config.yaml
n_head: 2
activation: "swiglu"
norm: "rmsnorm"
norm_place: "pre"
qk_norm: true
init: "uniform"
beta1: 0.9
batch_tokens: 32768
Each number is 500 + 50 x the weight over its row's rms, rounded and kept within 0 to 999. Layers, rows and columns count from 0. Numbers have three digits each. The size before them is the row's rms in percent of the matrix's.

# layer 4 attention key, 128x160, rms 0.0915, rows 17-63, columns 80-159
084:584505525553493509483412534522559513617448533459584452463505529420494488489539464411519493477392404426516462408489546388587386554536521592501534522498474573470531468501564459479557394448479444515557503526448510527546436567480540476455503470
086:492585450506587525488382401514472446529487483421520384543553564508483442474471532518524443567596526554510489494457566399496481490543431545524439502517565546433467478531489537670481452525537481548479554508515492566517422512504483484460487483
099:582470453484458588496542583488544455472423479482501545419447501569472418642507494420526453528485518600543489488485555554526565517465580461504545476496445482520503516476482476490494507543499441522406439497583656493475425488516547508431546440
085:390487516460569553618501412428528589476485517506502504500613456543475518501498531532480498509505581528522464472568493623449490541522428368420469550439487580486496519554525481552489516508503484564499485517526586566560503409593569618475552513
079:594512523471400481454475454509505559443521530550531495411442512470444589535525503517506475484470417533513456436546462485442477509428584489431469472483552564521581489451501458494550595453535415503580453497456503399506428468526497525474494455
084:392480492461528564450542487569549428527509440515441467502575546535531534465471450437575529454576428548542564533517411466441535451446514474450546456561452464575483496569517632416474446488497476573620559426462446527391592570651450465535508527
094:454508538501547499425541493446560443381537463555514510497475563475479517478336584576539455525558436497498481491548470552464553422483496473437376472604496540607530431591388446510401535499509483591536558567539404449524497475488478462509577547
089:417497427516512572444502331516440542456414480440559451586506556544483501468538507473502448526586448524551593523526581487461541540465466599481366482444538494579521577525529544517477524492522438526459527457533481513524488386510491441463518497
097:421490466518500532442453502337587525491537487494487518499524480443469529505511544588511450576428523566541484441526498502470465541522510469476441544477463606518565502505451415495515536430480462516542544549542478413595431475519542415527556463
090:513460533477591551480408521495564462595551522537513535517439455469496533380470524443381505497545586561538533556495492466473514421493422481556426505506471451506445406483410576563523414426534486485535468537435578542582610472532444554529530522
106:491539479536475527476479464390527516485536448528522459502521524473464593536412551550523439613530446522571494494498522506423549495462476431446464481434520562541440457522479427388583513415543514446477485473543422442492592495493511479486591517
090:544558515538542540560561536442516515502652539538520489498441438481444426448417572492460459489507517499446517494523499522438481505496476564550554450589474518462532473485500554615475511474562460495456545514636428436498397519485444554482447462
111:522451485481511555593593470592466567438430507454506555526483449574588497473574479400565439514528552463544475593489552531498512537488555528549439485469437474461475493496463576511438531543493486450471419456553474554469440531469515539518449431
102:465456581522466568554540552473546463601446470529492609538486470517495504556519485464537451525444576460511445452596545442537493481505503466572495526429462493524522499502474483442532492411502339488454455424515598457420422555475475493477534546
106:519506480497487547609544502491497529474504566610506508448556535480491519490513501479474446494557437415433542471454467510553520468441478465404584496486429457490469447460553486531555544526498549535549488514497501566455561479508549516495461463
101:460560484552555508528554495494527483577436644533560388432429566514556517543521514460421557440556481537559561519530479504446437556536452436513432602497566484447495535474505558537511502529499576525569549470520576527445475586522486492536496417
112:498469477544459457534592357552448533478475491560485536505488484510503406486562494478509406501475569429439532485398484458531509433608460521532539433414548499538490464488567481514515506528500453393475463461502486568472499494520508528534437488
111:465521493428422463575561464542543574548535527545491506571565596633477544559459437495390584488492474546491521536507453535462535442485527581411447515421451590569596511532480437426500425519441550475544451461440521497517460549503523565513544486
109:473605460417491565493525616523456584438528448450424544592515409520487554476598507487491520538521535418519524483533453586459583447496519508494441507489484443500507498493445436519599507549532514531469488484477473423655524523534573484500529510
108:463531544483542493551579547437471509481526531552517533453581573560531444459455537402591527490491472495508530491445597527546487540563485473471552481491460405490462512442546519486530538503442480488481368525520482537436549381582604482466483521
111:444356489506574483489553510507500457480535425447501568511446531584568515519429500492400546447456486493499456533459502561507401452433550463594545495540445499525478563541454536509546559559527489514505434520523484444578390597540600421509586530
111:501496444578547506582517458518524473476393420455575495544529441575494514542605523492437548444482538518573466486439483464495440480505576469512538498396425484542523526465494603506534473520524490531447509536480532592448452465450483416558494481
083:576417485478488546531496527474546419512503536490445551534533403473420518508524508563564510568503463525501469497569429475539465537524505491551568537502427549452502539589553523419510419556529577479568533541493512485468551522532495515506551450
111:514436428506495410547491408567522482469456488560486534482580499437458638531611520522496512403526568453538494439536484505488480493483503508459403413508488473482496505510528509543590550497526448529460543529481539487490576428552449517513458570
097:539408530405467438548538576558445511541513543547524497525565534558504489511559533490490476453468538421472327496472450485514534438553498496532521431472478503485537463585567480521514494536534512412488476484479449499448485518519541604526444476
099:514489509529552526509447461540599523452460457444539426467380544494410462453538509555522471521604537521373550437537484500555523523540528542538447398455461460553584527524442501414579429573464449553559413500458519423442471487432435379458454472
100:504528521537461461575568508420363463563435496531569469480481515502496457541586465409558535580461567412485563558452507527489487509446627527506478521470401523512479622482533548458544455518440536492413479526498428468465494563420466550507413505
116:426544599461450439471448458477507534434579504482519486515450509462517560564506520451451502489629434521452482457544557480516465521503412420507508467514512488525469488556463562393517493535542498478451476468400527455576520619542415413477483504
107:507557558482468531439409448514534457436446481511514438458451550475412435562484509549485561520540493474469544495459527521481591433484523474485408541451526502477512492425493557438555486555503527502579593518430513469457579379571384439505489480
098:530502508461528476465501546483454506451510546507473588603628509577571455525569533452500517562503534463441451474572450456487448438528446559563561522491508476449484528391526540447548515452503425421543536480506498478579505584539391604459494464
098:439524495499465453477564493443415489544533489495517595600529518447501528483377565540457536473487416487515488517500503517474508479519486503496547482504472589528599398575441560462468462484468490430505498466399401464492506588466445520432599475
111:515509575566507545477496478449529425471455581562511501555493595480536557501394456460581433537423488481556519530511522507578462525521486547506430549421586470458514490471560413438494462496499546538448436494537467510518483500482466472552540573
095:486490453525522481495544538570580510433416496569511449439462460669522499473517514508482449441452477562501504506457485538461491516496521495386500607401485493390551527457626403575530386467489488506503534494502451434522462543437582510494488508
116:542444522496489480434477431500520499483490548469503550387470544427541447499548554522519587521555480442449438569544507444468482562510531516453515504522493500489514543555490483421506532575531485419521410467417506476552524483409587508531424529
099:469477549644568499450518460484389513485456540462538464506584457530503329461476487489417494505443542502478560547564513438523531474496554507472463630424501480513467611453540571490497535461503516551500573490411507486546490564516613477513507406
111:471395540606520462516477491580432534415518472531549488409539529522567425478395525424535439473541528453548458497485463447447603455484535499469509476446527427526523566457449521421500441532518500451480470595410488459488563533529490613452530404
094:568495472544492503441484478444591388521503483512519487460495527478490508507473487559443498416484447551450540423502482600501616400496500477482468456438571564486473409464590482522531424532565572569529485469412520493515475466537396543449577480
113:543439482506478573450498414606417544443413494461519583429519514481547510456591427428434528462509452518579476555450486505493562525478443534490490536428514501535515539432496551451463450559534473392497415528494548539622499483458469516493469469
101:487526523477362468436581471498511498390539522468530527475510512531445490566541473570420493499554488574473500510555478477521555427450489494472545463485517471485491475549550469466527454487479492567473504507395497512494366555529510572411476571
094:631503450496501497565472420539512481512486428511502426492610561448573561493524439520437525507459477518350570458469453548531574497543470398488528491441545549529541558475511511552548431606473480473556548494481547554520570521398558515475557546
084:552450383558430433415501460577482465461505522477480555491409552562475520454425518477514484408464515455562492533545420531557465452548470478521462543465558428515494499540479462492490501471429518588457458571523428470517502577439464428494417447
092:523504555499581451518477438541462416492556580509448473456577541473593509494480508487530500474505497475448529549563499438528553458530529451426435434562491582504480495552525527479457428525520516553455514446519486422531507495544492539504512513
097:401576569454450509444530399526532412426506523519500440541547532594444490508467520556533514523519489568439434504509545465633419615471548588501466481493472557543490439459499556434512493433452504523468495555395548453456519525547504486529505507
095:560568411512585502551487600584504521548550455479476548534498490579439494568492410475400432574474442540401433421474493436534406436407499521417461435514442508499479548530481470478581456522484475525631492510510447554477496544385510489494493442
116:408516460543519463516594478557466534615574544539573497582496527510567491658495530510477499508434502542445412466610522374535463521486511489438526616603463455513559509512499510552391491504444519373428499475552525495423435503485504531485523525
097:462514514526550488452430514507501489486494430454534491415635430473611482507596516443487571359529445502480438489487513510447484448467483531532475464564500580538531492534544501549488490489446506513445425549546431434537584391509491433450533513
102:411540503489445533481410459571495484442479384446489529477574439519396503553450524594430549475574494444434503538503541495472434520493445436438520427473451523531529515492552558497521511509452495516484556506465534490511443454461451507524495442
# layer 4 attention query, 128x160, rms 0.103, rows 18-63, columns 80-159
076:535552477588481449462440600542446491493436411540486537507520575416425539465529486528413565526506563484457458563394571533488587478466523484492497521461550544554511517502543511458551543512458425443445481560484512434494500391444548597488482563
095:528490591450498478451479497464434472453536544464540453583494512545463552527503530536559465481557526571589442399490557499526479551449555412567477549637483591517526464477544488488530471579520529522465501490448435525565432619583537424527576452
081:537463566518504473471430519529566510502478380499485442452538491398415619519486564412482444479595492490445513498465460471483468550520478620508572548462517504565549524455411613531532421419435448459464577471469533551549606529497448534447507471
068:555447547480449539490457586523550499470485488470463400457496553474493608452541511492500587400495417432544459420481512456554427501573549549511467555455499568497502489512509536446537373467579460566577533472483546518546531539525469544503607450
072:530529560565441474548529567561481482528434413496518444448571519506398471490593521521532537512539615512444487449495535510577518616506486450502480510478481515533450497468570558534483500550437456441475467473452614494469414481434585531616569493
059:533441443477510492542567431613453494496528567529511490520496558454403548508576432507515479430455513547527364430578442461497430540471566496490520547478451486480391559374540487482471416478522523487577548478451575532524509438486515461517423455
094:391478499480472499483548567464469416507489503544485589611458468483563506495497483485464484525492463508478394597485489528460438413439523512489520445523456431526512502496446417436474426422469505492447467465563385519493428414452556587539478415
085:438613561538565495547510589505429552547468551587468608544506544448600503524440556405453429535543506530551474472477394527494500431441547514385502523507509531562458528418462513519498457511481533520585523567628569529507512477474527470472519522
086:460576500446543456511503519608451458445439529493491519547451558472454569536465457589570517593474516538547544485472545567393544486440520514543488383522482538423551442479512551567468625621493548516526473474572337475556450505487530547415452520
108:434512610526520510504457508493538490520491612542500441412541453511447569500548407548549547500525514471553531415525497435559442538464544486398540571560452502465534519504564482448553459550486513499505510464470510515479521510552537504537495467
094:485533434472505559465441532524462600475436500441493538469500454496469538389421517407470463618445559483483510459510500403456451492387508423588455497495447492521411502543510429496523514551523448484533593479451560419516545563481459491538604413
117:497412452485608431564495528456500596453493560411497495546415570473527449460510554521440495504446465499561550591411479478535521508452547484538429436486451401453466513466493487549537545584553499568474406635587469428508508533480481515444453321
125:523469559496584581545516522480457604497446555545509536570433514577534445451455536426470432449395390514507525550486483456484413525497433473518450535524569483515589519509560514605469565485418497527489386518451437477546502562480538572511467446
093:425441433585478564504510429547468580529464415421529462511478501431503561422595579430499454475525503465537551501520436500423488527481461482605421530471511475604548433408434507495475490507572515574480453542528510477603566539485457491562469512
114:491453497543633480532533565486483480521564568494544542548496450559519447442528545536488417504481484612452444504433469540520500479423499509529495493582522508472480532504450533561444503538483412470452443501501413413575477483525610492456550581
165:448572493558560532435440563514559426504569597476518531456553444484484499450553474575545513457530655600540485496434514495518598453475503452587446483585478563489449564525508499514508479539501483556441472513570562433548515492488559488518527515
117:554497513539395392463471475497518479452438481480498610525499515462388530490504484487517490457487540419518512501523493501526393344526491487428490585456431484507553590572527541440498506472427441533406622479456468578475521550488421547471446465
111:446577562547523508518504559464489513533557602519481554521441518543500475531497481539464501489519552413499460580508538578537563396573520521514466383514456495500476493540463511472454525498464500492510398461593567471499527542525448488420515505
088:510522536539471438512440538404434502532520492554460481539510358550517487546550560559431468555443524488484419441439489503491561457541484476537530487492437487476538478492495451551545534575520598503431494549499538603472452515472533474577471535
087:558516419521476546524442615399525603553521407498548541497546520501462518587462439523572450494508427629457524510485462436475586477504557564501422506471511509495470518542573424442505381477476499493562457491478537480469499426456550535476536511
099:482533519482517442536599564547490460521474509520487495496441421511514474427411500516429502467483609465499494441502522511626478505523509434480501450542602552484558652536606503494515572458553483504492459491509515461519535448588588490434528508
088:482484563513509499499456563470559568507389539556449491536439530436519514529466497507542468454554397435503530528465421516493529511482486596406412362539536526589482603535395464506468529524497486538545450562488510500491529527486472490491411472
115:474521619458497476487580447403518485518497472490485470499484454446513505475529528369482579581506526445447556561469407516499458530570497417474459522522496492500516421457446617436448522568488477645507506596451485517453458514546524471505487426
101:606464498467556553471500486522559536559540523518504505598302417485541474532546439479437473513389510477579522513457451437499508473536488480493496516480500418555522536488556499477527565532584457469480428552583489572571455510429568475530496552
092:548542513504483499559479504577519577546467473552479432479519538512515486528470463473527517479496511396552552426589447460443518525592427480511472557490484502531486471442497488533503496461510450506438563399517511516469513410540420485501440458
101:413452491470512431468543484559493560404469528524473550524425542456484553465449481502457510461437483626542519518480461429480513471540514531566527480585494582454491458517495429498566491602607488524496525515609532538597414456559549610507559534
102:513528495457497516499554502465459579472600618478457435532505545479535584458484506498573473560546589487526464452389544585533518455529509447522449443541439511561495479484516456493532551554534456468493426494509564461533462416487507489430463538
083:519410570477522478545486515449477574392505529536523548484509514444494482471565515447502414537463487504478557577469433533404537505549578530511537513486503510519485513495549448519450519561440507381614453513513553411489481459432430532446529432
092:496543524509484645488593580500602466545551485438429542482421446496599539434498409497491428521482472548465564440575441554580523530494497518604473534530487489464512494441593426585503450539484463467441472539545497567527538478521448481533485562
121:525539543476603550504499583531463509490478511525528386526517574516511422463453543533445382525497481500517527436516433470515476518523565485549592516575503553458506412406519431501497606468447477500450501465525383469416486576575519437503482498
151:576524527375547486542549490575498566452499537625513510569427436595519535515468520515483503560454463416526556521515529545450471481535418458512467398490474488556500433475513464483479468533466495412495512473556491468462447546562399453517517460
100:479486489563576462573599511482594454431527533610515489532479493521540483483600472468583506518599493511503413487499530424491526384465520469470494541514403544481473519524495512486483523524369496612504536493558496424442419530454558510492523491
122:510515529482526531519484497506535452631494433509579486448523459488381509464492469547497433523542545380469433460474537483642488554506557507514488453516520511440533494499394502462538409498461592532485547500435534496498472539569496512532569521
095:482495524437493584530510505506557518556558402574524387441493555520477555560551435442592520498548488467459560441458497534422524457550513413529493498518513463397531446543517482447517395511487542571519497521569481448603585523470488441521574378
098:591474427517562502483497512464422395560531504430431537525525556471458472551438426398425494508484480543470486541535470480509424482514520589405545550545565473471490575507409544482431616487497482534512439490522484466539374537532545416464513518
097:468497501563646474536428541461576480523425416491446507475526469395529533414419592514458493490516473540481469494520543432568487541519538483483588567446485554454525513520547471518551537544534427506443432488552585462579582507440527511401505583
112:504540519549470531558472441457624481511516497501488474406609476462421500494514556500504459499582451462539573481609524427500497489434495621518524513515516555489487450493417488545595428562470584578608594444363519498528523487520451407506507527
117:508497439512414435471460494473393589499511529523455489492445496471505527491553508441526501521400462483524521570394468505459488461426515436511409542446510427508572488468490482495541557532537469476468407634536504448491461447470544527573440503
116:533548459468570546526529588543460558474513545467529525570547465563534472457575538445515508534422395482548469534419516440530441546531429517574563468507508431504461489453507580592499538505514507512467429495532401452531469559519667512477463477
093:519492468463413478556550543639515519511645498538528460507502512470473417501508526452489479401498513447461466478491456545535608434469516514479472517587510535500509505494619412529519452528472377514422522559463504524478525543558450566504521459
077:432523451516433536375460583502514438447394389474459546451482440437457493626511474506534494473506514471519448479496593567447566427511586434461506476434503533553548591528536445500556559461601531538474557440475492510416527497516531470449471486
090:508508478453482562562455511524422529485476410538611483459494436505474502521513541575554559526520484479563581438540569449537452440505457567439529438453478488579608483437489482475579406533505497421490486512539503545491556470443494502420405543
090:514457538598437499525485608443512517431551458523450564524526586531444516433442543515557520481543475467437527536536485544418549472499568563457412522507450546502446475498521485486355491460501587510432523477534598499582548485525552540483524555
108:507468511503513481612465398443520523517466430474443501504511554476469478478447580468448475528516389405463475511501518522526527561450436533490510535481532556480580537510414507525595491496572500639532553507494499472508494484480502535468465528
088:552495504471502480540591429566472615473443524504417502515465500564488414504478533509544447477491533541462512443476448520532525506492490506529542564412450462488535417494562399480481559544415548506501541527496553560522336543490441616574495471
090:558540528445444569513570595418449491515521533510433567484462468520476441539529485443530441523463513448483548436455587474500534482502495508484549480479528527500482468490519610554396462486505496468408510572464527480493555434581462486466525477
# layer 4 attention value, 128x160, rms 0.087, rows 0-39, columns 80-159
097:479529564491498535460495567444527500493561491524408492527461428496524588489601501508454539508478570480446511502490490446496469510491511524463559501598470491485507498468498596537511499514510453532476517451395429467540518456479607440446544445
090:509491496510529521524446502495439396483523446482486492452472493562560444457519480524532522422528524583561473474416530473596469381450472515501557575545445509546620500467605566462474576524518505566438448508469478516527410418483546526496454485
094:454468546606441538575466559488512379516507571475485505490513457509428551480588519460533568557458492551425565480505517509495464529480455527561433461495508484500562416471471514439574489463519496546545513623540532402527530532482477431515459479
098:545485434471416421605527525466450502496506403518499492475519551487412607545487524547549569577395437536527511483489544518506487438435460500552473482405558399527453446474523471553459405671460577437525592525513508488487568446471543460499441538
089:551510475562514535398492501549441634485516518511562474515569498489647522459577561509528500585570482508575516484487467475560430465455586529526535488422478522536371422514465494461443545547486535521547644545489534508501606536468442462384530590
095:474525509519452515527430426530509503524526554491498501494475561545524461547536464529433500440378511465543595483539515532460503542640480476448489442517524501518470551387553583564461489552530656533560580503527574448557516505422497520488504439
101:461499464516506555454461373503485485520501473456581466471502642529424495460525537506557451588480477548443555491550538423397493445506445564580577548484548527481530499544695475591538546485511496541496543468516500404382540497478476502454527423
101:488494530474569548522523460562516499469402467544435450483522447503495495514459480496522514443477551620592504429538494396501509513514473509508555526431577490500550646458488477529552466528508538532410496615491557542421596467528557363495521414
099:383492478453484490514520455481435535471511532501499536509408529491503498594470442585445473433482468503475463545435461459500525475481589489485501517497494439525440557487410549556525561533397534514468481446504492444584530494477451506454516606
099:524492436526563585518490478452568423549485449493531544472368422524535494579499369497525539519476583465510482490493458490496480484529397581503504577527560396509494539490575490523511465463524498502503517466517507479550415551536528507519448457
104:386408401524575498511485571481529425504481546482520551449511481472496468519370473494457457518540556492529495505544543513486529521527529492510440578444560486546468624535440515526575570562569540555487462514455520500527456445532480415555456507
097:545437445498486518482438427508493521498404481463523548425428474498569513504418510450546491534481535517490431485432443460514532535413498422563488456442490565634446509431467584505496547412536513477559545432479479431467481512463428436492508556
098:462451543359593471507426509498469467524511493535540456551596476452438467479567478426532513496518625536454501452503536459508505543575402583518556502425472422509467464556505437574532550576495581538584481517514428495546497416609588478671549501
100:502509603375540486526464499591515542550493486509482420618538466502544464495526557549540372469520576564442454496435540482502479579495546514486449497507513491454435492511500445526411493423413427478490429536416438538558481419522559493568531457
108:459577577489509518439450487506452578475434623477496504490566458452519461533488536588475468516521486582498529545495569411416442472416576505415522446462511532527658422519476478445480496504515501505581527475475522545523532524450551537462506498
110:569445506509435427457473499517584514459474500537485457384451539454473572484485482509403574480553459444526464526431515548560502526530472413452543433504506574498487524500514442553533545523407527570620547456576469546534508405509472401463474469
098:429526500495448576422537518566476550565566553555568473469524516560484440447440449511556489484536443521440472478466500627466483510453533591509459449421455439435488520565528551514503541548498497427463419576501550483495606598513436453482549576
099:529529517424516606612506537573555521517555548516421486485470538448480478436560383473553462460539479464513434498525545452491420455472470563552483487522477428493539610499440527535560478515375330519579519474510523559429475463578517511484551444
098:483423550551592433512652423446430475553585560466488495501520512444468526533516437500610500484508549575455422450571469509471517542494516603422469480491468456522517476452499551489466437492579534532513453500534418513417387488553493445556477499
105:512502411416515590504479431506490502422547527586459526636513468508508525519527546426439527545556477531503441457593427538481438523421493519499486501470522593505519490508442555505527572494582443520487545392591400508539412497527435516513524481
098:521555495511532443617516477480514496433494546452619495487420555515556567433487482515423536476472570451470428527474523489492470471460479525428492528550506510498472502462497504514494546547542443495495487576458585562412451534561556494541478567
104:396370490550534457508463541520534505474516506475491553406477561446452520475499545512372535423539523492539512480497429494489398486535431443520593601421565581550471479514498522523511498519504565434465550541532436522441418540390575524471472548
104:448499484478457531499509400507465542524489494462527570477499553440440528519358486442477422487511551467556432522491482493451493461438478464564549439464499528542530443427541499515476501487581550462418423560416441536507432496447370468447582476
101:503536511532454519491541445532508514474511416596557465498415526409534522526482549395505523562517493484454417523456503520538617568638492450526528477449588495523483457501380508446459482604570513531541523572415473542575477554542566555578561525
092:457418565508525425398540500531499513445454553533490462441583560437563559447487511538559413478534409460456477538492467552491420468447614518525457551465461498526415517410479481476541413543570512497521519483486527513601538526469365598547486472
101:500497461454475535494501567444410509485473558508531524472453524530550578444409509473482476535551505527521495486493445562462460453500595554482462533404507450441453504570407451607522485455337467602528416459444430475496543434428491517529449530
085:439517525524529503503434507502481534441580394553519475383431450418531509484468518550492489430500556468454508562470518409611455508499530559496499519460556462442501530497529419509592452562473494460537478511404411406459557570434488492533418441
111:521522480423538498529400531560422494562507509507482400520525437569567547529467524567491559498552424447502566443532450547513518462499478576481570530430465588535500385457517462491549509574543451576417507545482526518516648490475476443484503407
097:504571445514449452443599481527487454493512499478529522513454507486465513468446509474590401447429515488536527560408519548474441567546489505433527518522471606466390519527554551510425571571505560434499524531480486495395538449475513480459440531
103:504547401530515563514556542413429404541480451511429510505489415491460459476547456494543512521577446455416548530624476464661482446512574471444465529487403496548496471431536558483505499480582544541515488498484566489547488450483539553489572446
107:612440584546520472547496515454482508465553437610420609472429423487504571514508508520537422439566462527476428496470573492528542478446507511409540552467528460504442515469451530488486560513575487516554615495441543408508362529367478473513444469
102:578405447533450551555491579521577501475412540527484417568555493482495446442445482470550520466498452534494511454505527499638537509575515460591527471472553511478516554505490389476484564574567430426467496548411600479412470499516515424490519535
116:533537526522445518543528476398486495486593494442424500511485550512518505420522493534466596516403498513513480558448561478471598572387534419558440474568496556477416437533591497539492470543549537450446505410555462460531565471546475572470553560
094:437504528578512485483462453545479503634499431527502480463433555506487595530538490417548497460543465584528487565479505489427547545524554490436482561475543537606437508486506545502475572620426550531459465541470591484632556559416578529511495578
103:531453472524572509409465576493569508494558573538548545651446571570494405396437467466489449466495524394520489544558570445545432511449461533479442488502517453510491538505431547476477569477538515512451458569490534499485536535507645512469527523
092:451545499529573506456481493467493516471535532512533525498477621512501537400538538459543523588454621572494468444490519463522526503474486540601493505526491558514581563481471468556410493530604512435381539507478447440526481469510512541531579542
105:572418499502608524511499515505531555512530451514422458538540481543483540540381523474512503508469473513497589459452509465586494515435485486496452560563500381412499564500490446615526560565481460520502544488508516598482515522425479534561501577
098:462522503470550510504412525398543457542507485491485470451462526538499447489527450568537455534440414541479559477497571365589493501542508530547505316484466416492531464457398458540569543511534429534436504476515519463474449495499452458475500456
100:556484490480507485431483405573459545463513564427543544491463441508543491556544600467504472553539559517478421418519437509591361556547550546477506529496429544508484500523443551468553462453488500573405466454631502456567452546524523533476463427
105:523496498494445472448534583494562419490505421492521520456545448486608510570433392599466512550499490508537496495481533456516565519546424501450462543576465535529392410531531505470512498530613472479476436502569536404579434474482559487550544527
# layer 4 attention output (transposed), 128x160, rms 0.093, rows 0-39, columns 80-159
089:508519506540523466523556467535482474509443529459473422472466482521510476522565538546603590392483572433501569536520490496493496524411391410434519538551522451465520519473451514366577386500579471588550563411504377533432488464563523587519462446
097:572524495489594461522445427526470479530531480412505502521487563544538510453566486627457620464576475478471453576541540497532528516477610561494511543507473443541499585596452499523541441433468471481465530465403477540522453477544486538478550487
096:452524614593461473555416487430494538394444468484450434496456484512516479534506502518450605485523479430509510478467519452577500551552474565511565532469537537500493569486637510573535355428551532479439516513515564472433565438496548589525497478
103:476539505425501534457448485440433460540494554560508544472491514522468567453460494491402491444472520555631470453345592518504550488468523462507455465491439496453594554393488430510582408500484482472489459507492507486599473477586486520521553532
094:546500472469548541563540560541438537484425422500491468571441543440517515493487534456532363483451482482490462554445565543435507447452544508584505547444525389505423437542533551501502433537465490468489454535496573442439511505426421433419592416
095:571458520552471472572487523433413506539461491481538514473452554560398456607487515491508494444453495507477432430487461506517542502523527503611423519460512522576553458503547419510541414591506546586496530609526588502499447474456471528500503495
098:487520411509503485477506466389481573535526420532524401442462473457447538570511531568506535422452452500472445521446524575543483547421512494448472454571480579474395536515412541480469463432515567479475515495506443548539492571533552435546521445
106:494461448550631480502443492499571520484526519529531448517554452462515537503571471523484512548478549578470495494580361533495471500541537481473491567513579426509517454590420352428450481447504546534515477550508531430517486519563545424454464481
096:555496520380462519521536504505455491480489445484516534552447429514480403595513392460518507502493540510551527529562472527518469395458569477446486493457505513520586561436462514512583542546464413466472501525489488454480483507391499542521469529
099:407510527431498520487526533621509483604485455458504438453523467539458457482492469631493522495524521470540481422495539571623537497519432470474450538510532391490469474320554479542512581460546477533503403505469470489478558512519547489536486563
105:444538453469409516474508423637536571529464521540520496548517486632578490358565483479428426464477514499480530584524393441504568490523474457565519523547459437485473501449446484481546512490454434505455495474497515542580567429514542575498493539
102:352547486513445465456564499557397519495482509541459540499501440556522557437596417484481595429394514576437520500564519503459502427487516450433450501452513431543547416535525523432490529511499454500474464466488540501540523491439500536456484459
099:419543492567530490492538425548519465431492582497473415410479524555455496526454542554485581477459523577525488482648494476462528501541522568530474521605554553480416617535595558555504581559453514476473467509453489552451455490654588511429547611
100:525486410581555495450492572554509486478461571440522563434549530498593416474520524444456486546569458558518543499482497508463424533500482537435490539441539537455463441483569500474527475534434437561491394506458532499576463436621432541599431483
108:483462484467592486536479570491552490502491389510447499523522422453441504453547614488414444452558562566389514526581472524573486486455506498557478485367583575550532512480460537489519586544508423524438492496480379546572505410441537544448534531
110:551527514514435474560501523452590470443503501540485473575493567521440478482467514501402486402485542598529501600514359567466542422523558492494532514526472531467609441535632480479499565504501491502499416493598501517459482501474376543479538469
097:501450428505536435472518516468516491448469456542537452508579543459546491557484463460448477613477467453602610501592553460450501456567491476468412458450504525527521533564468549625521534454519507612469530539492407502505564525518538543654475583
097:513574491508540531480450577512542469586443518539463467411531506447473472473472381473518496443530530521459511489405531449590465479456567436419543510514511531519533515532549436521501485483475480512574535473492384401498459508449443475427462563
096:489565509503492476559495410512506477464493522487503404493576524518537500493516451418590525488466473665473533519567536553514548592544526480473499522485480428563503459525439465597503529519462588368528558486472482544507515498538521472574528427
109:405459489480553489511516495606462528489548569526510490543533557509521540478421467562535447475561548460478479555543462474485552533549439442500504521583537585498511499593458522577507518476467454636522545478478470473495441557533433423524501582
093:582482418533476558446494508434458523558474478429600456459508406454497465431537456436477460504510504535479556583480471487446541581499459574481524543447512529540467544462502602585494504459515435441444411435541663398388534468488501464441477460
105:461465504577474534447425492502559485533443534496512527516506519456505630504487550521497514587508459465513359644466451547583534593443579540475529530490528508616587548510557494480550500523438485566506533489566412479469574525462533502410539485
106:485412509420468404484554484485541518539512575634477547528555442450467419582494467478419477454534483486459464481507478480458445500487526575528533528425477482540518528465500472527489489436463509422403465479461407384484526469542487490613501461
100:600453554552496554396439562495454465495504500552531498464510485530556505385467546414539621426477442449564464508522533523477560486545454519465479553493482504503545471448548501432472657530470432494558513429511573511517556473495532433525451523
097:531474529522448506569520638615484583508522514546449509510494493478506470541483550484487484458502433537502568520472455587419491505437498498498430499373466550520496416526578462502490527520426537455475548534484506589470586471433534537524524560
098:527501488433465501491524456543462512493498500598469481451528534474498480568499553457560455533555534467488447482460522506529423437388450504517519515525467570457465469430480532564527544570457439472512562426584470448459558473540509410446445549
091:513486498584420465535491539577602525482360520553520526578548549478528526496492599513472552519485474562669519436504500497490504535453473456548492545480513615519430501462469431539437522473452510523490458503452526465511508453437521489462472474
109:546497475488507506502430463507586491485504460486420513414534550478446510510500508630564435519569486507539481485574491435534531465391508493553483539516480455481507432471434515527469549529511566534507504483543603540516512523513503451561580475
097:482505468445448419453529494567447512480469500499495509435566519475575456570638497522542487379473584474466519586517544574416502467517548495467487440509559461566433562509495450505446459502389541528505532536466545533467599479453565475539459490
101:493504471431535538458457394455515478544570445488446462586538519458523490497417553551591462423485589460515465408440526491492470426531525497536522503540499557514480466446526597490569528524451579549535504408533584556492456611400580500563506477
102:517591484446388457592559475499457501512367523565562532425437421523486504458551570468557501529513564468444434535497479504524533493495556341498444446525441537520580500489615490532497582476510504462487456437536523531505497503509551533485487543
101:600526439498525562451531457494515610522558509482584484443418409523541503478512491477527620545536584554422486452518567490503462542575451535448507474536484445462539540489441468459523470522493489518529490537487579561468512481545506346569559593
112:466404551487469508444531533416419447448561577465490466515514483537464424523533508603513513564469591533586524494506464577495471534462506438474495474531401527467568450515557561430426400549543547467379512483456464482493515511435462549534481525
100:506505418441451466507433510502447551453422427511567570506528481520498542594480556474488578533419498384506551474483483505552501569486535490629486432447449453527603426519513480447568505554394447432454543503469489500439523450532427509530436508
102:524532486552528442490506499521550423483517479490521483523556489486495405430431458507592502605502506487413487597426537416438487578550519509476414501515527560474478507499457543507442478471476441577501457513424447465463481522444494411498512386
095:497525493499543483516545487456398449542492362391504446449598496553543446500608504439441624477534513545505466463530474498547490461573474492555512506558408527567407459587460585541466485534437488435499523514515547486476439537601443500485496473
107:491480479490577535574483529517541408507421507550513414500517442418557464500345501495527558532478489494532524485492429506504529499484473514446475455447520554480562467517453470496578439576515385448368422509564554557579522494532463453536479524
096:542469537480533552458451456426445539436427444483485496482589510508483469581536445575503494494498607493476563520537614461577516459456455465514521574567606568502634451549416506507456498495496507441479527619542546482549551568457518543402525461
095:544496499460501554516444491505454488513476472547456504457470541593462579534512484456565395395484481480506431406568494506442445489526444476479573566522612470487404527540525510550442520515473563555445527508490531437502449515492443581568469457
107:554511506525478453464482510470466535452490579498498555468501512488436508403510556513471496488511561519490511452538406509527561494592495370423491513497542373409575517542568479502444498471584439386527518394402592554555527513552487552555493490